{"n_layer": 15, "d_model": 224, "head_dim": 64, "d_mlp": 576, "norm": "rmsnorm", "positions": "rope", "init_std_o": 0.0237, "init_std_up": 0.0237, "init_std_down": 0.0237, "lr": 0.00612, "schedule": "wsd", "train_tokens": 487000000, "steps": 14863, "dataset": "wikipedia_en"}
Each number is 200 + 40 x the weight over its row's rms, rounded and kept within 0 to 999. Layers, rows and columns count from 0. The size before them is the row's rms in percent of the matrix's.

# layer 7 MLP gate, 576x224, rms 0.0719, rows 378-408, columns 0-223
099,171,165,236,188,230,195,202,188,236,221,161,151,209,141,216,225,195,181,188,228,246,187,144,201,167,154,289,228,206,213,158,189,251,184,198,215,227,208,149,203,228,202,165,241,183,253,196,218,235,153,211,229,158,127,141,194,196,289,161,252,120,232,237,203,222,167,136,217,271,131,122,199,275,180,224,229,213,177,162,265,191,239,154,154,227,181,215,182,114,197,163,199,170,181,245,164,223,298,194,193,221,165,198,239,189,234,225,203,233,216,187,215,231,196,222,179,243,181,146,188,157,136,210,224,281,183,243,151,237,150,165,183,221,241,199,188,234,140,209,249,207,195,190,145,312,216,239,194,273,171,219,187,243,253,154,179,198,282,245,237,199,259,218,211,123,281,165,265,251,220,180,145,209,264,193,263,144,248,240,183,189,131,183,125,151,159,143,192,249,208,178,158,259,270,272,204,151,162,221,164,211,122,164,186,151,204,222,180,165,244,251,201,240,231,206,159,224,161,154,226,161,142,167,221
110,233,179,233,188,208,150,239,265,158,139,257,173,221,252,166,214,190,198,186,254,170,216,259,154,246,186,191,270,228,177,286,198,194,235,189,291,179,250,153,162,178,248,174,160,272,166,215,218,189,180,177,244,212,187,164,215,207,279,221,163,228,192,220,154,288,217,122,175,226,205,187,266,187,233,205,126,264,182,176,179,166,309,205,244,189,212,246,244,118,179,198,280,226,114,220,133,230,192,144,169,236,213,202,205,207,163,205,242,150,203,272,290,169,233,210,219,182,230,208,199,234,138,207,204,184,202,175,180,155,215,154,200,229,217,141,139,195,230,191,221,255,98,226,191,221,146,176,226,270,259,189,209,135,253,134,190,196,126,163,237,281,247,211,234,156,101,169,216,194,206,147,209,188,192,179,212,136,221,227,212,143,196,196,180,200,188,253,184,236,244,227,212,197,192,204,136,271,256,196,152,191,156,260,253,223,231,236,249,218,215,226,194,191,247,255,248,170,175,253,231,237,181,222,194
092,215,232,187,252,143,177,167,214,164,241,226,157,254,246,294,271,261,229,191,141,121,168,205,206,241,213,180,220,211,252,254,206,160,146,270,165,225,226,144,203,234,187,208,197,124,200,220,160,232,154,188,204,148,205,164,233,219,224,197,191,173,236,239,224,159,209,212,216,252,187,153,179,188,205,139,148,171,215,170,193,194,285,129,142,167,201,246,264,217,243,231,168,251,208,206,186,141,153,176,142,120,157,235,252,112,168,222,244,124,126,136,222,224,196,218,257,223,231,196,183,243,225,229,220,197,216,198,269,242,159,291,171,229,187,239,286,195,199,246,209,212,203,221,166,223,192,206,142,220,202,158,263,159,156,155,220,130,234,162,169,265,154,203,176,162,214,153,162,195,227,154,254,180,193,159,191,231,188,256,275,193,238,244,213,220,262,211,138,195,183,222,139,133,189,152,178,206,225,191,177,253,142,180,217,146,183,259,183,198,273,258,178,255,197,197,153,214,246,237,224,305,168,147,206
103,225,249,171,232,236,109,236,201,294,138,145,219,201,209,157,139,158,150,226,184,182,209,245,147,258,228,218,162,181,174,152,191,205,195,81,235,253,228,177,160,151,224,197,272,149,182,171,150,216,198,240,240,163,188,185,217,201,162,148,139,166,165,216,232,225,168,213,259,221,169,207,176,149,215,179,241,259,192,254,201,190,237,145,238,188,233,238,232,229,266,220,213,189,214,217,215,195,139,241,241,171,203,184,191,195,242,152,138,211,218,187,210,203,201,207,206,160,280,161,223,266,195,247,216,152,185,200,193,242,229,195,212,191,209,161,188,170,191,247,199,193,176,165,240,248,210,201,197,242,251,256,109,219,185,228,238,205,187,238,212,213,246,198,225,239,248,224,120,234,185,245,111,158,234,197,146,128,129,266,242,143,211,182,211,145,280,151,106,293,156,195,223,160,124,258,225,236,206,149,169,247,250,205,167,154,190,215,140,232,221,248,271,223,215,133,159,208,112,178,230,132,197,155,226
102,167,207,197,196,212,94,234,210,146,169,152,235,207,170,239,243,177,236,184,198,235,166,180,231,255,204,202,157,174,214,219,180,160,173,197,277,206,148,115,212,259,155,139,246,178,250,198,190,144,209,166,219,153,261,201,101,142,225,168,197,200,219,155,189,211,158,306,222,197,140,231,258,174,235,196,173,172,225,272,170,193,177,167,165,167,211,236,187,308,194,227,154,257,204,188,303,222,225,239,161,151,201,215,199,122,241,178,212,212,114,187,206,231,154,235,223,171,128,232,212,165,198,119,189,234,137,248,219,190,230,308,195,169,172,187,173,240,164,138,193,235,185,118,147,214,239,160,145,195,202,235,134,186,196,232,219,175,175,178,227,186,177,187,221,255,273,178,211,200,191,196,224,253,250,146,168,160,179,240,182,210,189,215,275,226,203,237,218,190,173,222,149,161,113,188,217,181,144,156,251,137,289,156,156,166,242,225,164,243,215,198,215,87,189,218,206,187,170,207,204,179,235,194,163
098,271,243,190,187,228,207,257,265,215,258,220,215,198,207,289,212,262,229,216,150,219,238,195,201,169,218,190,288,141,127,231,143,174,219,137,202,157,202,144,150,109,145,180,203,212,172,226,166,172,198,148,157,206,203,205,254,145,248,208,221,186,235,223,224,268,121,171,174,219,183,183,179,177,223,144,228,269,187,225,214,167,185,175,180,222,233,194,152,164,174,257,171,263,193,210,231,179,191,207,237,232,202,210,213,154,135,202,180,232,136,291,179,216,179,287,172,242,222,186,147,156,214,143,212,193,160,236,166,196,205,200,224,281,198,148,245,231,165,203,242,304,189,179,259,199,251,206,235,213,200,168,196,253,190,222,216,201,229,202,207,159,199,245,176,231,305,101,155,140,221,124,226,159,235,209,121,97,233,221,185,197,153,254,229,190,257,169,264,173,244,215,219,189,177,254,188,177,210,173,138,176,174,200,247,145,214,257,234,230,176,249,197,261,193,266,196,193,114,243,248,209,238,200,146
096,211,239,229,164,237,143,164,193,265,144,226,208,271,181,159,221,218,215,128,196,201,143,223,191,178,193,172,246,197,190,198,161,192,180,148,212,182,134,179,205,139,236,196,259,129,216,224,205,179,224,202,146,244,192,224,278,209,251,173,270,193,154,195,188,234,118,178,182,137,153,164,187,271,228,170,244,224,180,158,155,232,134,192,242,257,212,182,202,219,126,214,192,197,253,256,139,174,198,174,200,243,249,269,187,184,195,232,187,129,205,182,218,197,189,219,234,159,164,258,176,181,247,234,285,176,188,121,175,247,226,251,154,201,233,90,230,281,158,130,237,251,197,230,220,289,176,224,261,199,200,169,212,216,242,205,144,170,184,187,258,187,201,233,222,230,230,154,196,226,182,269,179,181,263,155,145,235,205,185,204,244,217,242,167,227,234,293,208,211,190,107,235,262,156,192,184,162,188,154,239,200,220,237,117,263,213,174,264,77,227,190,252,131,176,154,218,209,190,224,231,212,165,211,201
099,180,223,205,205,247,192,219,250,193,218,252,222,123,204,268,162,273,156,170,146,264,260,213,201,166,235,230,171,160,215,247,158,168,234,212,198,176,172,149,148,206,284,174,128,202,154,171,161,137,242,196,186,179,183,253,283,216,213,234,185,215,190,231,197,156,205,215,228,131,166,221,228,297,198,184,195,145,216,151,236,213,231,170,174,181,244,241,263,174,191,203,156,225,155,200,198,268,138,277,223,179,189,195,246,154,186,233,190,228,179,222,200,256,251,257,173,233,263,204,181,242,155,185,210,144,219,199,223,275,236,148,265,153,182,248,212,212,259,227,171,165,171,222,216,195,251,179,186,163,149,207,285,235,214,259,203,234,171,244,175,141,183,218,145,251,219,159,233,261,181,176,225,204,198,164,223,230,153,279,212,185,240,218,142,182,192,165,209,161,236,182,189,205,223,244,124,222,173,211,205,160,300,198,107,190,268,188,269,188,152,303,137,221,205,156,222,225,237,279,203,127,176,126,150
095,152,256,189,192,162,179,231,239,219,162,166,200,183,217,178,184,162,216,207,148,210,195,219,121,261,196,194,115,227,222,241,154,208,178,273,231,165,181,148,238,199,184,191,196,206,111,196,118,166,237,119,188,168,203,197,216,192,247,208,199,292,194,206,149,227,227,172,151,266,166,216,252,214,210,239,206,216,178,156,209,228,131,223,168,178,191,236,194,215,250,119,205,193,170,217,218,213,197,260,296,102,168,217,243,223,222,145,190,239,197,243,286,207,150,125,206,254,187,311,149,182,204,139,204,205,289,203,119,163,153,328,236,215,235,172,275,164,226,208,202,311,218,135,184,127,241,191,192,188,116,215,198,159,212,239,201,202,202,239,164,231,165,217,192,237,184,184,201,211,251,253,171,214,191,190,219,231,169,191,204,176,201,205,212,236,206,162,128,152,115,239,163,204,175,235,233,206,169,237,176,226,183,225,202,168,202,173,130,133,191,239,253,177,218,200,137,233,208,188,245,276,182,221,180
107,203,217,160,224,206,208,230,188,223,174,169,198,195,276,213,176,212,221,238,244,152,137,189,201,258,229,241,223,286,168,171,191,141,272,193,228,180,246,109,164,185,174,196,169,231,227,223,312,166,212,262,221,258,138,157,239,233,217,196,202,144,236,180,189,190,176,226,155,226,274,204,180,149,283,193,185,233,210,283,208,153,216,192,245,212,199,231,239,265,201,133,146,187,210,181,165,158,257,218,225,207,248,205,246,239,183,173,249,177,182,290,208,231,200,147,158,281,140,167,272,238,236,130,177,192,171,210,246,241,214,246,232,270,119,211,185,210,202,305,200,212,203,166,182,188,191,215,168,256,209,164,190,162,225,221,250,276,185,194,174,182,170,203,230,192,135,145,117,162,206,193,152,190,230,207,188,214,179,260,222,238,144,225,161,131,180,242,303,311,158,228,186,233,161,218,224,238,189,149,189,151,206,162,159,212,182,188,145,143,211,202,269,174,222,207,201,168,156,197,139,173,256,209,258
090,104,200,202,255,257,206,206,211,246,253,191,196,163,206,234,141,225,178,135,160,130,188,193,231,272,169,184,215,238,155,207,148,228,209,193,174,155,296,187,177,147,173,207,98,175,205,171,210,186,206,164,210,156,191,187,189,221,198,263,225,238,199,209,218,202,172,236,177,119,158,182,204,208,195,196,234,199,231,239,240,216,213,237,223,203,270,278,108,172,166,165,179,208,159,229,149,181,180,184,240,117,154,239,256,264,176,209,157,135,175,190,217,185,147,194,254,142,172,261,220,173,192,218,218,184,206,159,86,214,297,195,278,170,229,196,258,221,224,220,166,231,184,216,237,169,128,159,253,185,214,149,255,194,154,207,195,114,142,246,190,259,259,221,258,217,191,241,261,192,206,257,188,144,129,196,236,186,208,159,194,130,260,221,245,187,198,99,214,196,113,249,273,191,174,189,243,168,160,214,219,282,170,205,165,177,236,253,279,208,243,195,176,232,178,196,209,207,218,163,226,228,173,192,191
093,248,168,172,105,207,236,217,212,186,257,148,215,138,158,187,174,203,142,186,187,168,281,161,215,153,162,122,138,272,165,236,217,265,241,244,217,132,159,129,140,158,213,199,118,186,256,289,204,198,176,196,241,183,182,209,174,166,205,164,177,200,139,145,136,151,252,169,221,211,161,208,222,225,189,246,137,183,124,166,211,201,166,142,276,205,188,137,164,219,206,202,193,241,111,100,183,253,236,170,165,213,235,147,151,120,268,201,212,211,212,173,231,222,204,118,181,136,228,252,147,216,156,279,193,106,191,221,195,206,185,234,177,206,155,235,196,252,195,192,206,182,187,189,155,144,133,173,251,217,120,212,173,270,137,197,239,197,163,208,233,189,138,219,207,168,174,229,130,176,146,183,250,218,186,184,255,181,207,210,187,223,242,160,217,222,187,196,254,216,177,180,214,247,170,286,113,183,206,235,161,256,208,226,188,139,194,221,204,202,205,177,211,164,185,215,238,220,201,246,190,251,232,222,170
099,264,186,245,138,160,202,206,176,235,169,245,176,184,133,283,182,198,198,225,137,182,197,165,235,182,210,263,118,187,167,239,198,244,181,247,111,163,270,190,146,210,197,286,159,203,190,260,169,184,195,206,172,148,238,246,240,153,270,236,205,169,218,214,242,206,237,220,155,230,167,238,160,186,177,181,177,252,208,176,206,213,202,127,271,192,198,216,241,248,238,248,201,190,238,209,168,205,207,263,166,252,199,183,198,237,191,177,164,196,246,237,221,139,244,201,210,310,169,200,245,161,177,178,194,211,209,249,225,218,231,193,225,222,235,213,180,158,222,257,220,103,262,221,209,166,155,187,174,260,178,158,226,155,222,131,202,154,260,171,210,236,266,271,200,159,231,276,221,213,173,225,213,197,129,160,226,196,232,193,176,187,278,167,148,293,231,160,236,180,103,228,227,172,230,162,217,175,170,146,164,152,249,178,256,203,239,201,172,148,259,92,170,144,164,152,147,298,239,198,168,230,186,219,168
106,207,204,180,174,241,144,286,125,148,145,208,219,244,164,284,122,169,302,218,218,176,257,161,191,242,164,199,140,145,235,200,155,195,217,289,233,219,146,191,162,179,183,265,235,229,223,244,268,213,178,250,192,164,202,229,218,194,266,177,192,195,168,204,257,182,200,189,211,207,222,215,219,160,213,151,208,189,258,277,231,166,236,196,230,189,196,234,155,183,198,115,227,251,202,191,214,199,288,250,186,174,228,186,201,185,208,246,155,213,205,219,221,156,150,206,244,251,138,273,196,154,175,196,165,126,190,236,165,269,224,131,181,189,202,313,172,200,247,186,221,199,173,237,208,203,207,185,138,159,204,194,240,204,188,130,176,243,220,152,133,219,239,185,272,102,220,135,245,219,252,177,195,129,199,194,204,258,236,255,246,172,203,249,190,148,178,179,214,218,195,269,165,236,199,276,223,180,182,210,174,252,213,123,189,251,155,151,164,194,272,226,178,188,213,190,146,215,240,255,171,126,143,258,231
102,240,203,122,227,223,155,266,216,227,173,217,191,124,171,248,209,190,181,191,235,183,245,216,212,187,193,245,236,319,195,215,203,244,251,189,135,210,234,145,190,280,220,217,220,260,183,219,202,195,105,210,293,163,192,99,126,189,166,139,182,215,239,181,188,191,197,187,165,226,185,188,166,252,184,227,252,289,154,295,149,134,233,147,184,156,198,245,196,213,154,99,177,177,280,219,217,281,204,204,212,212,196,229,235,210,219,237,249,180,172,131,162,179,197,148,211,187,218,269,188,188,166,246,195,250,175,129,220,216,213,183,162,193,189,215,176,191,213,265,184,132,116,188,169,194,165,198,164,151,198,163,180,166,184,157,209,247,164,175,203,233,235,211,158,189,258,263,180,267,209,171,157,217,201,190,194,253,235,267,217,204,227,143,183,223,206,199,176,227,182,187,251,170,169,269,238,281,175,257,248,208,220,194,191,160,138,235,306,256,195,238,229,219,208,251,154,181,233,194,223,117,154,153,185
098,168,213,151,218,191,238,288,229,203,179,180,232,235,185,190,249,139,222,157,239,224,261,207,197,151,164,163,180,190,187,190,175,134,154,207,191,146,163,197,199,168,185,185,92,232,254,244,284,192,203,229,180,193,165,185,174,174,217,216,130,205,238,224,249,257,175,188,129,220,227,168,220,265,135,179,198,224,161,203,190,148,245,190,150,244,205,197,167,267,244,208,190,163,145,238,205,200,202,246,197,287,281,135,149,221,196,189,163,245,132,203,218,135,173,175,222,212,22,208,152,127,160,196,230,241,171,223,218,169,162,219,158,160,219,202,226,263,215,209,243,215,280,252,194,216,168,144,165,167,229,185,201,259,223,195,201,213,176,270,229,203,242,114,223,155,186,193,223,201,138,164,239,211,170,236,214,254,162,195,204,208,151,232,141,231,139,270,166,164,174,212,172,197,168,170,222,245,166,158,145,187,285,238,154,151,294,189,248,135,167,181,198,157,154,183,188,208,160,153,217,236,238,177,201
097,213,166,202,241,258,217,184,148,216,201,171,193,109,263,224,194,192,249,191,156,188,190,201,240,253,220,214,247,292,171,259,179,252,224,161,270,229,140,274,186,216,219,180,265,251,269,227,282,138,199,194,185,241,210,204,192,279,126,165,251,162,262,165,208,146,243,214,133,176,216,218,192,178,154,305,211,169,217,252,121,220,180,276,255,158,247,217,265,179,129,206,217,205,186,203,250,211,197,228,195,146,200,201,224,210,254,166,77,202,190,190,235,248,220,184,249,125,198,160,247,229,202,177,198,235,136,198,198,211,182,227,268,230,236,263,198,215,200,181,229,158,183,163,208,190,295,180,125,190,138,170,187,234,238,192,148,199,209,176,160,231,197,129,164,122,171,221,164,233,230,234,236,232,168,236,193,221,169,322,162,190,223,178,170,254,205,175,174,182,212,221,291,170,230,227,241,150,239,228,270,233,195,178,240,212,221,152,225,242,195,229,193,214,162,200,188,200,210,197,261,179,219,168,169
096,161,198,162,174,251,279,195,191,224,236,230,167,225,308,199,290,227,256,201,211,171,151,160,188,205,187,170,230,227,238,205,184,219,200,331,196,190,134,262,204,222,262,211,203,195,179,209,168,189,207,211,221,153,202,206,114,177,179,226,215,183,214,80,163,236,187,203,200,220,235,227,153,194,193,258,243,240,258,260,146,206,186,163,220,132,206,170,194,128,135,131,281,218,192,250,237,210,218,253,199,250,222,216,174,202,156,186,213,282,155,208,180,190,305,191,240,228,198,187,161,247,169,166,231,209,166,189,234,232,178,224,262,234,219,178,154,171,158,197,224,152,147,282,161,102,203,281,217,186,212,250,243,212,156,184,161,265,201,171,173,111,148,147,175,219,125,174,178,189,211,167,244,156,266,197,165,253,267,230,202,208,188,201,177,175,237,284,232,206,122,172,211,159,272,193,279,151,190,224,208,216,210,240,229,197,179,163,173,227,165,168,198,208,200,161,192,244,208,140,252,216,225,212,216
100,233,116,178,199,186,265,215,158,125,205,275,153,241,182,286,166,207,186,201,219,221,163,161,227,85,257,174,260,164,190,145,178,209,235,235,258,168,216,194,215,160,198,167,190,199,231,237,172,178,209,221,202,203,151,175,210,173,178,270,261,175,227,204,188,187,176,159,170,215,203,185,248,227,214,239,206,136,303,211,195,261,295,182,123,201,242,213,217,245,160,172,222,176,231,158,246,246,213,201,164,180,244,252,207,147,288,244,229,259,146,214,240,178,194,189,157,241,211,164,193,249,212,234,196,233,215,265,165,193,198,167,192,212,190,227,129,153,127,209,247,163,174,189,202,189,143,216,192,211,215,266,242,281,270,210,281,129,181,276,163,214,214,166,194,205,206,190,153,223,199,212,197,283,176,155,171,167,221,224,255,193,306,259,262,192,231,193,182,208,242,217,197,130,191,176,205,221,138,222,169,157,223,178,216,178,182,190,200,200,126,290,237,207,226,84,267,180,197,227,176,206,232,166,257
099,169,269,228,202,220,115,210,166,167,200,237,213,173,201,243,250,213,188,126,203,181,207,200,232,210,191,111,167,154,230,193,158,177,197,245,158,272,254,253,224,230,196,228,250,218,299,173,163,192,169,218,250,247,171,230,199,212,144,165,286,174,198,231,174,173,195,271,217,152,181,208,209,228,185,211,187,193,186,165,208,167,187,141,209,148,183,247,240,217,151,162,202,198,205,162,220,177,230,212,265,194,219,207,232,194,186,212,249,198,145,166,221,135,189,151,200,249,255,219,218,116,171,151,242,223,113,251,181,239,226,275,220,168,208,147,152,256,203,185,181,231,226,192,193,209,273,151,228,164,225,232,248,246,218,145,321,196,152,225,220,168,138,181,184,200,235,135,283,113,227,253,162,139,308,214,247,226,176,206,166,256,255,206,170,247,183,201,257,178,200,197,257,252,161,192,195,240,221,283,158,248,172,182,193,151,182,208,245,182,149,194,257,153,244,109,222,158,234,175,265,180,245,193,142
094,274,173,247,228,180,143,201,147,158,137,239,140,186,186,223,106,176,185,216,238,151,167,136,220,195,172,133,200,143,202,185,141,214,129,248,224,126,154,189,229,128,173,181,260,244,182,160,153,189,240,232,141,143,210,133,228,222,256,185,189,140,198,199,158,209,156,172,245,192,178,243,212,163,239,158,159,189,146,265,249,229,189,140,129,80,223,183,197,185,249,147,193,177,239,184,208,224,248,172,175,249,228,163,242,219,233,220,216,209,141,295,75,205,212,216,173,232,165,211,263,242,171,208,195,174,146,201,193,166,193,153,185,256,208,184,255,242,165,192,199,222,136,177,189,165,156,212,242,207,164,170,162,168,197,220,138,256,208,242,218,205,200,206,218,157,188,276,204,176,165,247,161,204,190,207,206,174,207,101,189,254,172,215,236,160,204,241,288,226,203,185,178,134,119,252,194,192,208,221,217,182,199,193,189,201,189,180,246,278,193,172,189,173,185,256,182,154,170,234,181,175,82,207,264
100,183,199,152,152,146,171,269,134,207,196,129,150,124,203,137,219,222,245,167,224,264,240,132,318,224,169,290,196,223,216,101,175,215,212,194,209,152,143,225,171,222,240,202,160,267,232,217,147,244,183,128,116,137,166,182,232,243,141,168,216,259,185,169,240,203,183,184,209,252,164,198,147,183,227,218,213,161,207,215,192,279,122,172,147,188,199,231,246,203,144,161,203,206,174,191,248,217,212,191,217,181,233,212,231,170,248,192,196,204,146,184,181,166,166,197,254,201,281,198,197,99,113,176,136,207,212,209,206,181,194,213,192,184,292,196,178,251,179,134,225,237,215,176,248,207,205,207,214,193,211,217,169,203,178,167,198,251,179,129,168,251,218,147,153,235,205,155,304,175,227,200,188,154,192,150,92,199,163,175,207,247,259,206,149,156,220,206,213,262,233,219,158,215,247,158,201,157,264,252,169,187,177,143,210,205,203,168,212,251,221,138,178,218,213,147,264,176,178,179,153,171,136,224,203
093,190,175,153,186,214,150,284,196,201,236,142,216,216,282,224,237,197,272,181,149,199,127,156,207,145,248,171,187,219,153,229,143,262,212,216,149,209,250,170,267,185,252,162,258,182,149,229,187,178,171,163,218,220,187,183,204,171,288,235,190,177,242,215,170,182,229,154,172,211,192,227,211,261,294,207,232,266,240,225,202,200,152,142,205,205,272,200,204,175,214,130,211,213,148,174,202,265,261,286,246,224,244,123,168,242,161,118,264,175,235,224,213,263,257,287,195,224,176,301,184,195,150,276,213,178,256,202,237,187,168,183,288,231,176,195,199,195,221,187,275,177,208,205,189,174,145,219,247,181,241,190,204,167,154,182,190,172,288,188,190,207,167,250,157,187,254,283,159,215,158,330,176,184,192,201,180,174,171,203,233,213,190,165,173,196,177,188,183,215,187,254,103,187,142,147,232,154,217,218,244,125,213,214,193,255,212,195,177,200,169,220,187,210,199,203,185,257,236,171,235,137,167,224,203
101,197,160,172,273,219,205,135,185,168,224,217,210,214,140,234,166,215,147,205,162,231,213,211,231,204,109,268,296,222,205,219,134,192,168,205,287,169,184,298,236,165,138,170,203,175,172,214,229,203,202,192,202,188,174,167,175,257,267,190,209,265,216,222,185,145,230,209,166,217,175,153,258,195,214,299,248,297,209,200,198,176,191,188,225,145,251,243,148,217,185,213,179,137,242,173,240,162,189,269,148,157,215,214,195,170,267,171,152,181,201,221,150,158,148,145,182,192,247,225,264,149,299,198,208,203,116,151,188,225,198,197,229,203,176,144,259,174,220,222,156,159,138,164,248,162,139,201,112,161,181,157,222,201,181,164,180,260,164,209,246,207,243,216,195,220,170,172,172,265,193,201,195,225,163,162,199,253,89,143,202,175,251,230,110,173,231,211,220,137,161,213,192,231,222,203,177,195,260,257,222,174,207,221,144,319,212,224,215,230,291,192,213,171,185,168,204,222,225,203,191,164,187,242,167
098,205,216,113,223,223,282,199,143,153,228,174,118,226,157,232,201,288,170,122,151,125,223,241,150,112,192,257,195,225,204,224,191,208,164,118,252,196,233,210,133,177,212,260,215,226,203,239,189,206,186,222,186,206,175,203,225,249,188,212,188,121,169,177,192,251,216,205,160,163,150,289,216,137,214,234,230,197,194,115,236,268,227,219,211,208,163,213,190,236,135,229,178,209,157,238,171,176,179,199,181,145,283,211,132,178,188,293,265,165,212,240,219,221,248,203,227,137,271,177,224,197,219,201,174,193,226,252,225,143,213,215,265,216,199,188,261,153,266,213,140,265,251,164,163,140,210,171,249,233,195,209,206,234,224,187,245,212,144,169,189,150,215,109,172,180,235,152,206,229,90,266,122,184,187,170,226,200,201,211,190,172,198,217,197,169,156,240,237,176,194,78,221,198,189,189,213,142,198,275,156,127,268,191,199,191,208,190,224,217,150,234,221,248,222,173,209,204,191,171,172,208,145,212,231
097,238,238,185,225,236,163,209,240,222,163,228,209,148,139,235,199,182,247,221,175,288,226,210,195,169,265,172,255,214,181,206,181,233,220,187,203,162,194,108,130,236,199,178,135,222,208,229,216,176,217,139,193,230,158,238,173,252,145,204,179,215,271,262,199,183,161,165,190,205,211,273,155,211,142,159,192,136,196,157,132,182,188,179,132,240,239,155,279,263,189,213,254,199,237,133,251,198,107,181,171,162,232,178,257,190,201,225,248,164,158,195,183,161,208,182,143,214,232,164,177,236,177,293,207,244,201,205,178,128,226,196,196,275,211,270,211,161,169,172,177,246,218,184,170,161,144,270,233,206,221,200,187,149,259,190,232,211,152,229,92,196,169,210,186,209,199,207,207,253,162,186,182,157,218,165,252,192,198,155,117,184,200,236,280,160,252,211,157,196,256,211,238,138,240,214,195,289,249,247,263,169,216,241,200,163,149,229,179,185,186,248,138,147,182,259,172,254,295,235,154,197,245,203,117
096,177,238,170,202,125,182,192,269,177,280,244,197,145,192,247,160,196,281,221,167,181,249,142,221,169,208,158,245,233,164,214,153,233,208,274,199,212,255,219,253,196,186,279,273,204,166,194,156,233,218,226,198,176,155,206,234,195,218,166,240,93,250,114,189,236,297,168,215,258,219,162,181,150,207,195,171,163,227,174,182,189,185,169,252,181,251,140,240,159,180,213,210,242,237,155,174,202,277,232,181,121,183,189,128,130,125,195,197,179,150,155,158,166,178,174,187,200,130,180,209,198,246,190,220,149,218,156,298,170,220,193,188,257,163,147,103,236,152,151,199,226,202,190,155,184,188,205,204,170,172,136,178,194,160,216,196,227,127,202,118,131,243,195,185,173,175,175,207,227,223,228,203,177,227,187,245,110,219,179,210,139,248,171,282,209,193,251,222,263,239,139,135,209,158,184,207,185,170,252,166,209,112,242,200,164,189,208,267,159,285,176,221,160,188,224,237,180,187,209,199,181,213,185,225
102,216,199,196,196,215,210,211,213,155,178,270,267,189,202,181,187,181,184,209,156,203,226,197,167,171,179,129,191,185,193,259,198,184,177,212,184,201,189,207,214,159,231,254,213,126,210,127,291,295,220,230,143,251,193,231,180,171,186,263,242,213,212,162,274,210,207,123,177,222,208,183,213,236,281,207,227,132,239,271,166,156,148,250,232,195,199,228,140,199,241,206,218,197,173,230,207,258,152,240,158,98,186,234,267,154,199,177,249,212,255,194,130,242,171,169,200,167,215,177,244,226,209,250,179,260,109,216,197,228,186,194,192,255,210,203,192,188,210,263,203,149,145,176,200,260,243,209,180,170,281,206,236,162,141,185,176,207,227,104,245,249,164,153,124,182,193,161,178,177,224,270,173,195,150,139,200,155,128,223,168,204,200,118,139,222,211,176,251,195,182,236,169,226,201,175,192,266,175,270,258,197,163,204,82,154,254,171,301,231,213,209,158,240,207,150,134,216,165,183,199,231,241,184,262
098,205,130,192,203,198,207,214,198,260,214,153,120,241,139,198,267,158,210,211,195,207,223,191,211,145,122,269,180,153,161,225,159,243,251,269,156,253,189,246,208,232,107,248,210,213,186,190,183,262,139,164,169,156,193,246,128,208,249,208,210,272,158,215,201,178,269,186,174,212,178,199,211,201,239,206,233,217,156,212,262,209,183,215,214,232,129,160,199,188,170,240,177,208,217,178,234,160,266,219,195,262,193,195,262,263,203,174,200,178,196,148,160,222,201,134,211,185,246,196,218,174,269,185,279,166,239,258,198,119,168,161,174,213,208,199,239,184,252,226,179,146,188,247,158,162,282,108,256,191,124,156,241,165,224,195,154,175,201,232,198,152,167,192,184,174,287,215,127,275,191,176,239,214,180,157,235,202,167,171,208,245,178,215,226,232,196,220,159,230,185,147,192,222,173,214,181,205,169,264,144,212,211,185,242,222,266,274,205,82,218,260,169,170,218,258,111,180,164,107,183,182,181,284,206
093,243,204,165,187,174,78,215,206,204,299,282,222,153,253,145,226,232,194,168,183,167,159,233,239,250,244,206,157,238,204,114,236,178,232,161,142,151,216,227,220,277,150,294,129,191,268,222,210,170,152,154,196,179,127,186,256,200,282,181,218,240,244,206,202,253,244,240,200,183,227,219,193,208,194,142,217,241,182,212,170,210,193,227,202,185,216,194,172,213,142,133,123,210,252,245,222,223,173,196,177,187,249,202,180,172,241,160,179,195,231,244,194,183,226,279,187,210,153,198,205,214,166,202,169,243,238,291,251,227,182,219,161,202,151,285,228,144,233,238,230,220,200,266,256,199,253,230,261,160,186,189,187,130,237,196,204,169,198,147,160,218,218,218,202,208,127,228,208,238,217,199,182,164,156,230,212,162,193,201,244,256,156,221,251,181,186,215,181,241,196,154,210,260,277,221,289,115,266,199,132,222,234,197,191,185,193,208,97,220,137,196,219,235,109,181,190,174,226,211,236,110,200,204,198
102,236,192,264,237,163,221,219,160,203,282,171,258,148,256,185,189,199,201,215,261,192,175,221,218,175,254,260,248,155,164,202,198,184,176,175,173,111,216,126,195,212,252,162,213,224,245,194,220,208,235,147,210,230,207,222,142,273,173,153,199,228,216,190,138,215,193,147,210,196,227,243,144,198,229,192,215,144,221,259,218,164,246,152,223,168,272,186,200,187,133,204,142,230,203,197,268,267,258,168,192,194,237,232,202,214,199,130,264,196,191,208,130,247,241,187,288,205,205,107,189,202,217,210,166,287,193,170,177,181,205,214,94,165,212,136,144,217,222,204,244,188,153,171,246,229,163,258,176,221,229,258,154,179,104,138,195,219,180,135,211,158,271,191,209,200,230,191,200,165,242,223,123,208,187,247,159,172,209,259,178,228,164,192,162,148,163,269,201,181,112,273,171,260,179,231,179,264,194,227,154,171,175,159,196,246,192,206,165,155,215,221,233,210,120,170,202,179,113,234,251,170,167,104,226